Weights of a small GPT-style language model, trained from scratch on English Wikipedia: width 512, MLP 1344 bilinear.
Each number is 128 + 24 x the weight over its row's rms, rounded and kept within 0 to 255. Layers, rows and columns count from 0. Numbers have three digits each. The size before them is the row's rms in percent of the matrix's.

# layer 2 MLP down (transposed), 1344x512, rms 0.083, rows 927-990, columns 224-255
098:131099097151151126127130163158112099168117127141115104115094111140134117136118096126132086141122
094:120102087091138132117154141143147095106065133114135136165094084106148170135113141144129132084161
099:091148156138124097124132123129130091157152088152171081095133103143145119129127098121130139085139
091:103188114155163124183139137092086187119097109127132183107140151124135095149153160068139135091145
106:169093156142099143116091091121137084154101078083113156069133149117163115172173147169166172098146
112:127150109135093129154093090147160145124136129105148141131108117110132138150102129070110142155103
088:113124051133138102159151111117154154128160144161134150144125148108077163096144138106137167157160
103:171159106127154093120117068137141159165116124072090141133124104116116153134127154164141123133161
103:164134132121175083115125163119139081139110141087136190113179162127098111082126118131158117158116
097:108112103136143130106136136127163115119152115125119074091120133110162141134128097161116129146110
101:131182141155141117101092135094105129086177118152179068120136140107109103142118148136127126124130
103:131119144122167148121134114175135080135122114107117142145125142103127155097158154123168168167161
102:131109137129194111123167086160111100134107121115111072112113080132148175105149130114154117165144
102:154176138122111128097115106146132082133153124092121154125153086146077133132116136128102133117100
096:109146138111134133135115124112131118141119142124147116110153125137115112127122134099099158158127
099:103136133151136099119146156095132122109107091099127137126146095141159165146160066143153175131142
093:143115168140104129144157149129137164140130177150149160155149111150105075103093110125145139100111
094:149101148138136129163154122117103163151161138096127108149149148118090128120139151118113130146160
104:178106178133142149117138104116136112132154166076137127139130128124190123154110155106145120160094
110:090082091123140117139164136135112142086147101132139121153087133123103115103109100141130118083126
101:140118139100174112153155086165152132146074136100123126150142141163125151090104124155104129164126
092:147171124126105107173081088120100126127139145096128144112115111140132081112124108152096120156138
101:120093150126126154106140164128154162121150163129109096133120125068117167080182101175127133140124
102:133112137126148147111120175080117160112140142165129141106106109146097152132136119106150126142133
102:131126095155082133074146113129194145117146141138133115141099142124108108140138146111152132110082
096:154141125131081113117126108174130117122115129158104130148171106164107119146151127098128105162106
100:126102143161158129133118112104140116104122124145139114139159152132117079073120136132135106143155
101:184149123154126095124126102147132150143130168133096182128136074093135163140101165131165152119123
095:132113150137116110173154138115161135092132129119126145132126100152144122137131157118100100163156
109:143123099153130123137087138135160137174121172120112127150150094131130115097120140104102087174108
097:121090125109137121164084116071116152116110128102117119128141112144123107103160111172161132117143
102:117111111154110140191133123191128101110135156179147127163135142141091144113113137179160154113150
103:115137115143146148151157140180155143139139133136134088130111150122093152153096085105155168140166
096:170128109118176133114114127137132121122144091105071157077141090113149132094106155087155135122113
100:140121087167125117156147083077116133114100114096115105148093150108137113146147091130145123142124
100:118124107170133119091103115107149134119161119121116133127100129111141126141162120145153134100110
108:148144115153118124130114134146088083077139104103174093125158135112105082132111154136151105121125
095:120188099140171131188111134130148109152121131111105121095150107121150108152102089128159125113176
107:122160126139122130140156134152120150102081145089144174112121097115143102145116111137122138131101
105:171125117122103192113129138134108125125110129163129111127126148169152147144112145114155136152098
101:101180124123081165086105162100066083095067169102100119153129152131135152128117104131136109097119
105:144103160135144103116088099119127149110126071133119132095125086130130162104132163135162101125127
107:119083118135091134149104059110167127142109103158094130082114152047074133134132111155126097147058
105:125103105137137134073137169131110123133174136124176108125135084169183115188130158123159134101105
090:150106144114114133121137136104095131111078106194161119117128125132143118094118141113095088080129
112:123116071120091104154096114079140128157136155145121103121146144115136091138137168110095139165104
094:118096104141098112140104102093093149157137139134135171120144128138128095092130099172132145145136
092:151121115087102111123128154141131171128124100082139104097117156120181137115124149163144130125150
099:130123121112162094089115158092106120117145154136148124109121117093140071175117147076113091157142
095:124080147174079100089066078085116107153138147107119131150151132109138146135158126136108108125124
100:152135098122149094108121123141101150098130100116119110098119136118108096099130120129113071124089
090:140155133123072132134136085156161163103101148097126149148119131142101144117149103108150133149124
104:077126113124109151144136125127129118135163127119126100139115166168131123093122167107153123147116
094:111119128107114099107094133133127135124142121118108139153129185166140175116116172096178135162099
094:175123109147112131126146138136120102135132129178113088118149127153146131107126114102121091111099
101:168108100128127151118159145119126118183127129164164121147122104134087155142178113140114116147096
096:086156087118153111191123158125143139163088116139156157167142121123156119081114142158123185131171
101:119116123129083148133103095092166107136114107139097135103124123107148132162137155094109128168147
103:129116093170119117111082155129138129107147086120061114179127154179127170152083127129133157104131
092:112113115121163149104142118116094092169129139134153107183122118107095119080165120131113106110122
101:168139141161120152155091114128160122115084128087180128135135087157126131193101129141105179140169
093:141146125129137139109096148143129093102134161134098189123127126096160096149104122111158126105121
087:134137144124129161128091102129131157171130156126118122119116112121145136106135147128121117118109
103:104092168117085115112114123118146116132144136115104157113159128110143085091184088135126070124148
# layer 2 MLP gate, 1344x512, rms 0.0895, rows 928-991, columns 224-255
101:114123123117125123109124116143115099120171120127118157161125107108126154094154127125120176089085
101:163140099116149169118132164144174144101121135114129157150155162175125137127104154133115119146101
102:120142126123145124167127102084137099157126119174103183092132123127110140092096149161100127137139
090:129160141126075106118161114149118143153168121139094150149126121105096104112111140105133138109125
098:163094120147105103139139180119155122130160127140113163111066157133065107105070062128085138176115
100:141099104096112138113120181140168083080145127178164135116139100155158155140114136146090116102119
101:122115152144117133109145104175128151136149088113138134120144158161073099129153107109119099089167
098:118163144163145170093161121092134117118187144100171090150128136177129161123127121120133152128099
099:146125132102143091123095110139165103160106121115164121091125119140106091153172141101193142095159
105:094101130117127096133130044070098161128092116142098101139142122175131140075112081103155134125155
098:128100180152141145161137139106100125093117151141139159099143100125106090142139135140119088133160
096:127105109107145123100141134089115059112147143150137139105092115166114156134102112165134095127164
099:163184125113126137108137133159099103109135097087121136138103092162052114167105084084129138089154
102:093110141105125141134099142136128085137136131150155108123149123107120073124143134165098096140116
104:094119168134105172144152101116136122116166132155090155162129161132115093134074130112090133129151
104:117133128100113096128103138137129146143117101097067110110118089087124125101135126116115144151181
104:099129067137147147177114154144144148110154177153115118131120117104164129170142144146118131133103
096:115136115101093117138107132109116206170109131149120128127108122156118126128129126138117128117131
100:177122097117139084064124146085126064158116152109102102151152112123147126135144143115083148201088
105:120154138159054153124115153155099142118122162160150109117155142145104140161144114116115135124075
100:137154114106102145093104136114106133114144127145109168169112139156148108085110100106079132149083
097:119111137089127118113083139142165152112152142143099115122113123122111153121162162115126129142147
107:070102123118150098079084167101138133141139134100173136085141131121152131150130171143137154131125
103:138132142155117103084177127129153161118132112118074068114116131109122152108132092136138120163141
105:110147143115118130143105118058099102191169131126116145131118156141140139092139081150139106103109
101:106140134160074147134108102118157104144105130138138141152155099147196122122115054127100200110098
101:140140089125150126123143124146162154140106144126122145108065128138092149123089109142155156095134
099:132142125131125135082182161125158135143131155131135138114106089135098153126102101142096115147120
100:137132147092127145119184115105158123119116111111114129149097119149109117118145127095148152111127
098:138128187160085128130121117180108121102133133121115146150173127124129104160125131135120145101157
103:178110136101148129132130104131092086111141161119159112128108133159097105178144102114139174118141
096:097131117112111125130140135120150139083134138130126118119145144141129128112143156129140107124148
101:140152104156121160132172160146132117151109132134151120126156141119145109138135134085114137108117
090:137119061157107127097120163152150125087159139165099135119145146132117119138150130107127151132112
107:146144141160111128104123116120193146138137145195112193133153142127184121114101153106136144142122
096:122167113146097140145112144101196138114145135143114151121164108099105119123129149139105122134146
100:118075157081129122137083103143103145120139127122129141140110137127114043100106142143104117123126
107:130146101144144139146137141145123133115131129126131174081156116099123110113125138136117158129172
102:068133148125118144138112094169151119091114113136121105147123122117119173151140170131146122099083
092:150140059133116124121139176128141107127120142122144107153101120126115102160147153121117165109115
103:148141109112115123149127120141121167100189134142108129101124109134103135121116146113099109135118
093:125126142156147105123109144115105114154188110115151116170188159161220142112130187081119127129122
100:100121123150153119209187143123137151097071168120122111170140103106119136089101123109136149171146
103:127120100148119147149147110123173141136096162135106079082171128155132144154127091126153134198114
103:146132162124138123116157140141145105133111097106131142157132149129111188146102094134137145135135
096:100196137140117104173146159127115127151154146137091163169122113123129155137106109138094170141119
102:107142178125144088134160161165075179128143110152134115138122170143108115125106081106163114076107
097:110073108141163072101107101100132127130170151088150120142101126163157133126146106156121112126158
104:138166168143112087103151108159165131161119106124142098166133129157112120124096132136163111122134
100:100138139122109106152107115129147144121142110159127161166124105145149135130132142109116092124150
105:101129126107127100118112139111132124154138097127143129070111107125111113143157123111126124165127
104:139146117129133106141129153158169113157089123159132148131115108107109126161127157164125159132096
096:120123138158158116119164151114086158118135158139099132108142139170116162119117141139168136094155
103:142137068091132130136098088120124147097164145139125118125118147144153187159128117135119091149105
102:157139117136145130161104119114102172129141118126116137118136158125210133101133109139161148139129
097:136146113137112114106107106114118187143128152120118172135165120108168117148136136139110131117135
102:144181107119136101155131140101119119114112149132114141110102123106116141138184163067110167146145
102:161132097106156133126124112147144122085152092125123107138138124119113176146115107130110114156108
099:130123137149128125138145155134125134129131100158159082120118110172128174142141119111156114163118
104:176112133162156151125156134119103143140116145125148100129152109141114123137123102133066143146149
110:131151160136158119156168094110100165138140123127123143143141124105126052122142171089112142118120
099:167080117114096091155141132137109101119135138103111133159117126140148157148152145137140092143137
096:105135132100158181102120127124125146150132093106115147099143114131131089110150070083119100147099
098:129160145122179102118131070107134096108120098129088113119154180106073079145138124068125145148155
# layer 2 MLP up, 1344x512, rms 0.0895, rows 928-991, columns 224-255
103:153155120147122148155116139118145135131158113156126140093113141118136101127172171109138067114116
101:096112148139068112137144129120074115128120154122101101109111121134108115159125125118147161109090
101:142152126126145146107125130139128152134092128144088154152135105143166163103147160135158102186102
104:109115158114147144110123150154067131117167148113127115148130133121144137154065090166166106131131
098:102116157131139116136104127133133105113059131095143077129151135133181148100127105146146092089186
098:080152109117126124136135172122098148145131165099103136108098102106088112077180179126144136155120
102:131068147113147116111126164175134126148128110106102168082170151139069114123149108100146121097159
093:149120087117144097160162139137112121116125113156149152088152111094107118124137112133185121138168
098:144106114123117120177166148137123122129152163160115157092166106113158151160131123141143107109111
104:154140208130089132129121167095139115130154139128120108149153129121103106103159136146127144090170
098:148168142136157172118122069143100126154141138096135105111138125139096161149129117107113170091109
101:102128153149136072110108165089143129107125154153103119131141112137108099152126152118109107111106
098:112123123126128167137153126112151148149153081128154106130178135140190149142075118119140147142110
101:136115172111159133148131124155132096122114125113119117136150175164152098129145078148129128172124
104:108169124069146114103121143142145119120131145088124107125128143090119154145156118120136151142125
097:158152144174153179119133145129113106090093136143148139113153137160148123131138137133160144145125
107:155143126150107136134121124158110085122126136089117176117147133129097101088213049125123150156105
101:087119079151130134139116115121130128142139095121134097129149128116109119147109089171154182161113
102:069138107127100168121142167166133155126165145164120125127129168098124104150167134113167096115106
101:136168126199086142096067126113116147094191120154115100118182130152127156147084148155148169142143
102:148104108101148121138103118115081111144151188109105143174111106178149164082120099101117131157133
097:097166127141126119167111103132146105141140144155135126123124130162062086098086113086185149105131
104:104129120144137140160112149151136082121146090123098140093130132101123115111155135152117107111165
102:108100159164127125109131134129153103086172167128136138095118184136176155111111113108140104124124
099:151134167110140152114098074148083129078159121107105080144117155123105149127150114170137142075102
101:125175149139120068139144096107128138122124164121138092184122134099124090073115184163165145111158
097:152125136144122125108111127085189181160122157107102169127128130107116125118070114121178174113166
100:150098127130119147158083130113101150113099094106132117135152151159139106108164152097166102128153
098:115140112169180123104145113191124147135157154099155152115129139145175126151121126074108136139145
105:122176137170114126119113103135135130144137123135117151105115142119103154157099144151095122095110
098:072128104093139158118144119181131166145140103172144122102167129118123154148131061126076109145157
104:135143104130120166121104109130128156128139130077134131127137152142088162138119148131144149126140
100:115145169122166111116111111117117141123163114157135176123126120125067176165157084155207114151108
096:124164188123144131122106087134118167180173123096142158135115124120179129106120172131138131109152
101:081176142117164141107142164144136160135133114121119149103148116109091118132136120158100114073128
101:121157128130109157103101138094183144143123173139096165097136102132143143069127142136111173156130
102:105136167113125107138090134123122113140118111146114098133117116137138064124097122144094122119123
108:148101134131101095132141165140127146126110138144167105187135073116148126071125122167128102147141
102:118151144159190139126126117145108156104141108173087121118152123092132111122152190147132122121105
098:092126136138132108151143148139113128115140125102154088122126079102117108142162136108084161085107
099:112142135135122120131131131139110114144147128111174090171149131135097121149158116085109096163113
093:134090131134073143111138138116142127138126128137137104119131120098085169120112086134151102153164
105:118124094160137146169142130118137182114100155107096134156110150101121120095119127098104163184185
099:129108109139097149120135128152157122133145131092132119142109108143109183098132170085154094139076
102:080100148148155128143130148158174119134119117106105140148145167138113137112116163091162121120150
100:113148112140122112116129112156099156152133117114097150125120128146135087140120138132099108124088
102:090112128144124120163085137158077147136129122121105122133170089143105138118157160161119116095146
099:133099130116136069119176155114089108117150113121109154122133187164167107108088127105064113171165
101:114149112145118106208107103098125110135171124141150128146143155092140132171160129104143108143123
100:084150165164112083103138122126142142128107115132124131122144099106181135112140129131145106113087
104:125154172129137113151156141125117096130133150123180112139101132093115129081114092155157123160174
098:151104109096106067076166136105138090123092118132152134091135107133143120122117123103125104108117
099:112129130134123190165094101095155132149165066079175151130128097115189102165118162129109141138120
099:151132125125152090146130124131125160082122197146122124146166114118107153131126149107158051142182
104:106114140135095142129128146094125135111138146125092138150103124097203117118136100191130179127126
099:087124124126129139185129094176105127110148131124119116146171076122147159110141170084106125100116
099:142135159164117155123149127155146130128096119124116132166155123091133149107151094145083171128126
097:127084087094116100138101163146110151169104114153097110145131118147116170136088127166105130116103
100:085116136118129167138128104104115102147109193098124119133114099111103106134122144142115150119144
110:176120109136148122136124114125125091109148130132108114101128158111134115149125166149108108060124
099:103128146143159127142121159135136194150104131161110116115115130125170110137173155103142143143133
097:150060109132132068156158140117158098107109146124090100152078124128173110158087137077139135162128
094:178138122120108123131141094099126113115124144130144134155090071164144151152094134117133127097142
097:128152123132156118122130130118125109135127124138083110116146124135099106147109142094113122132156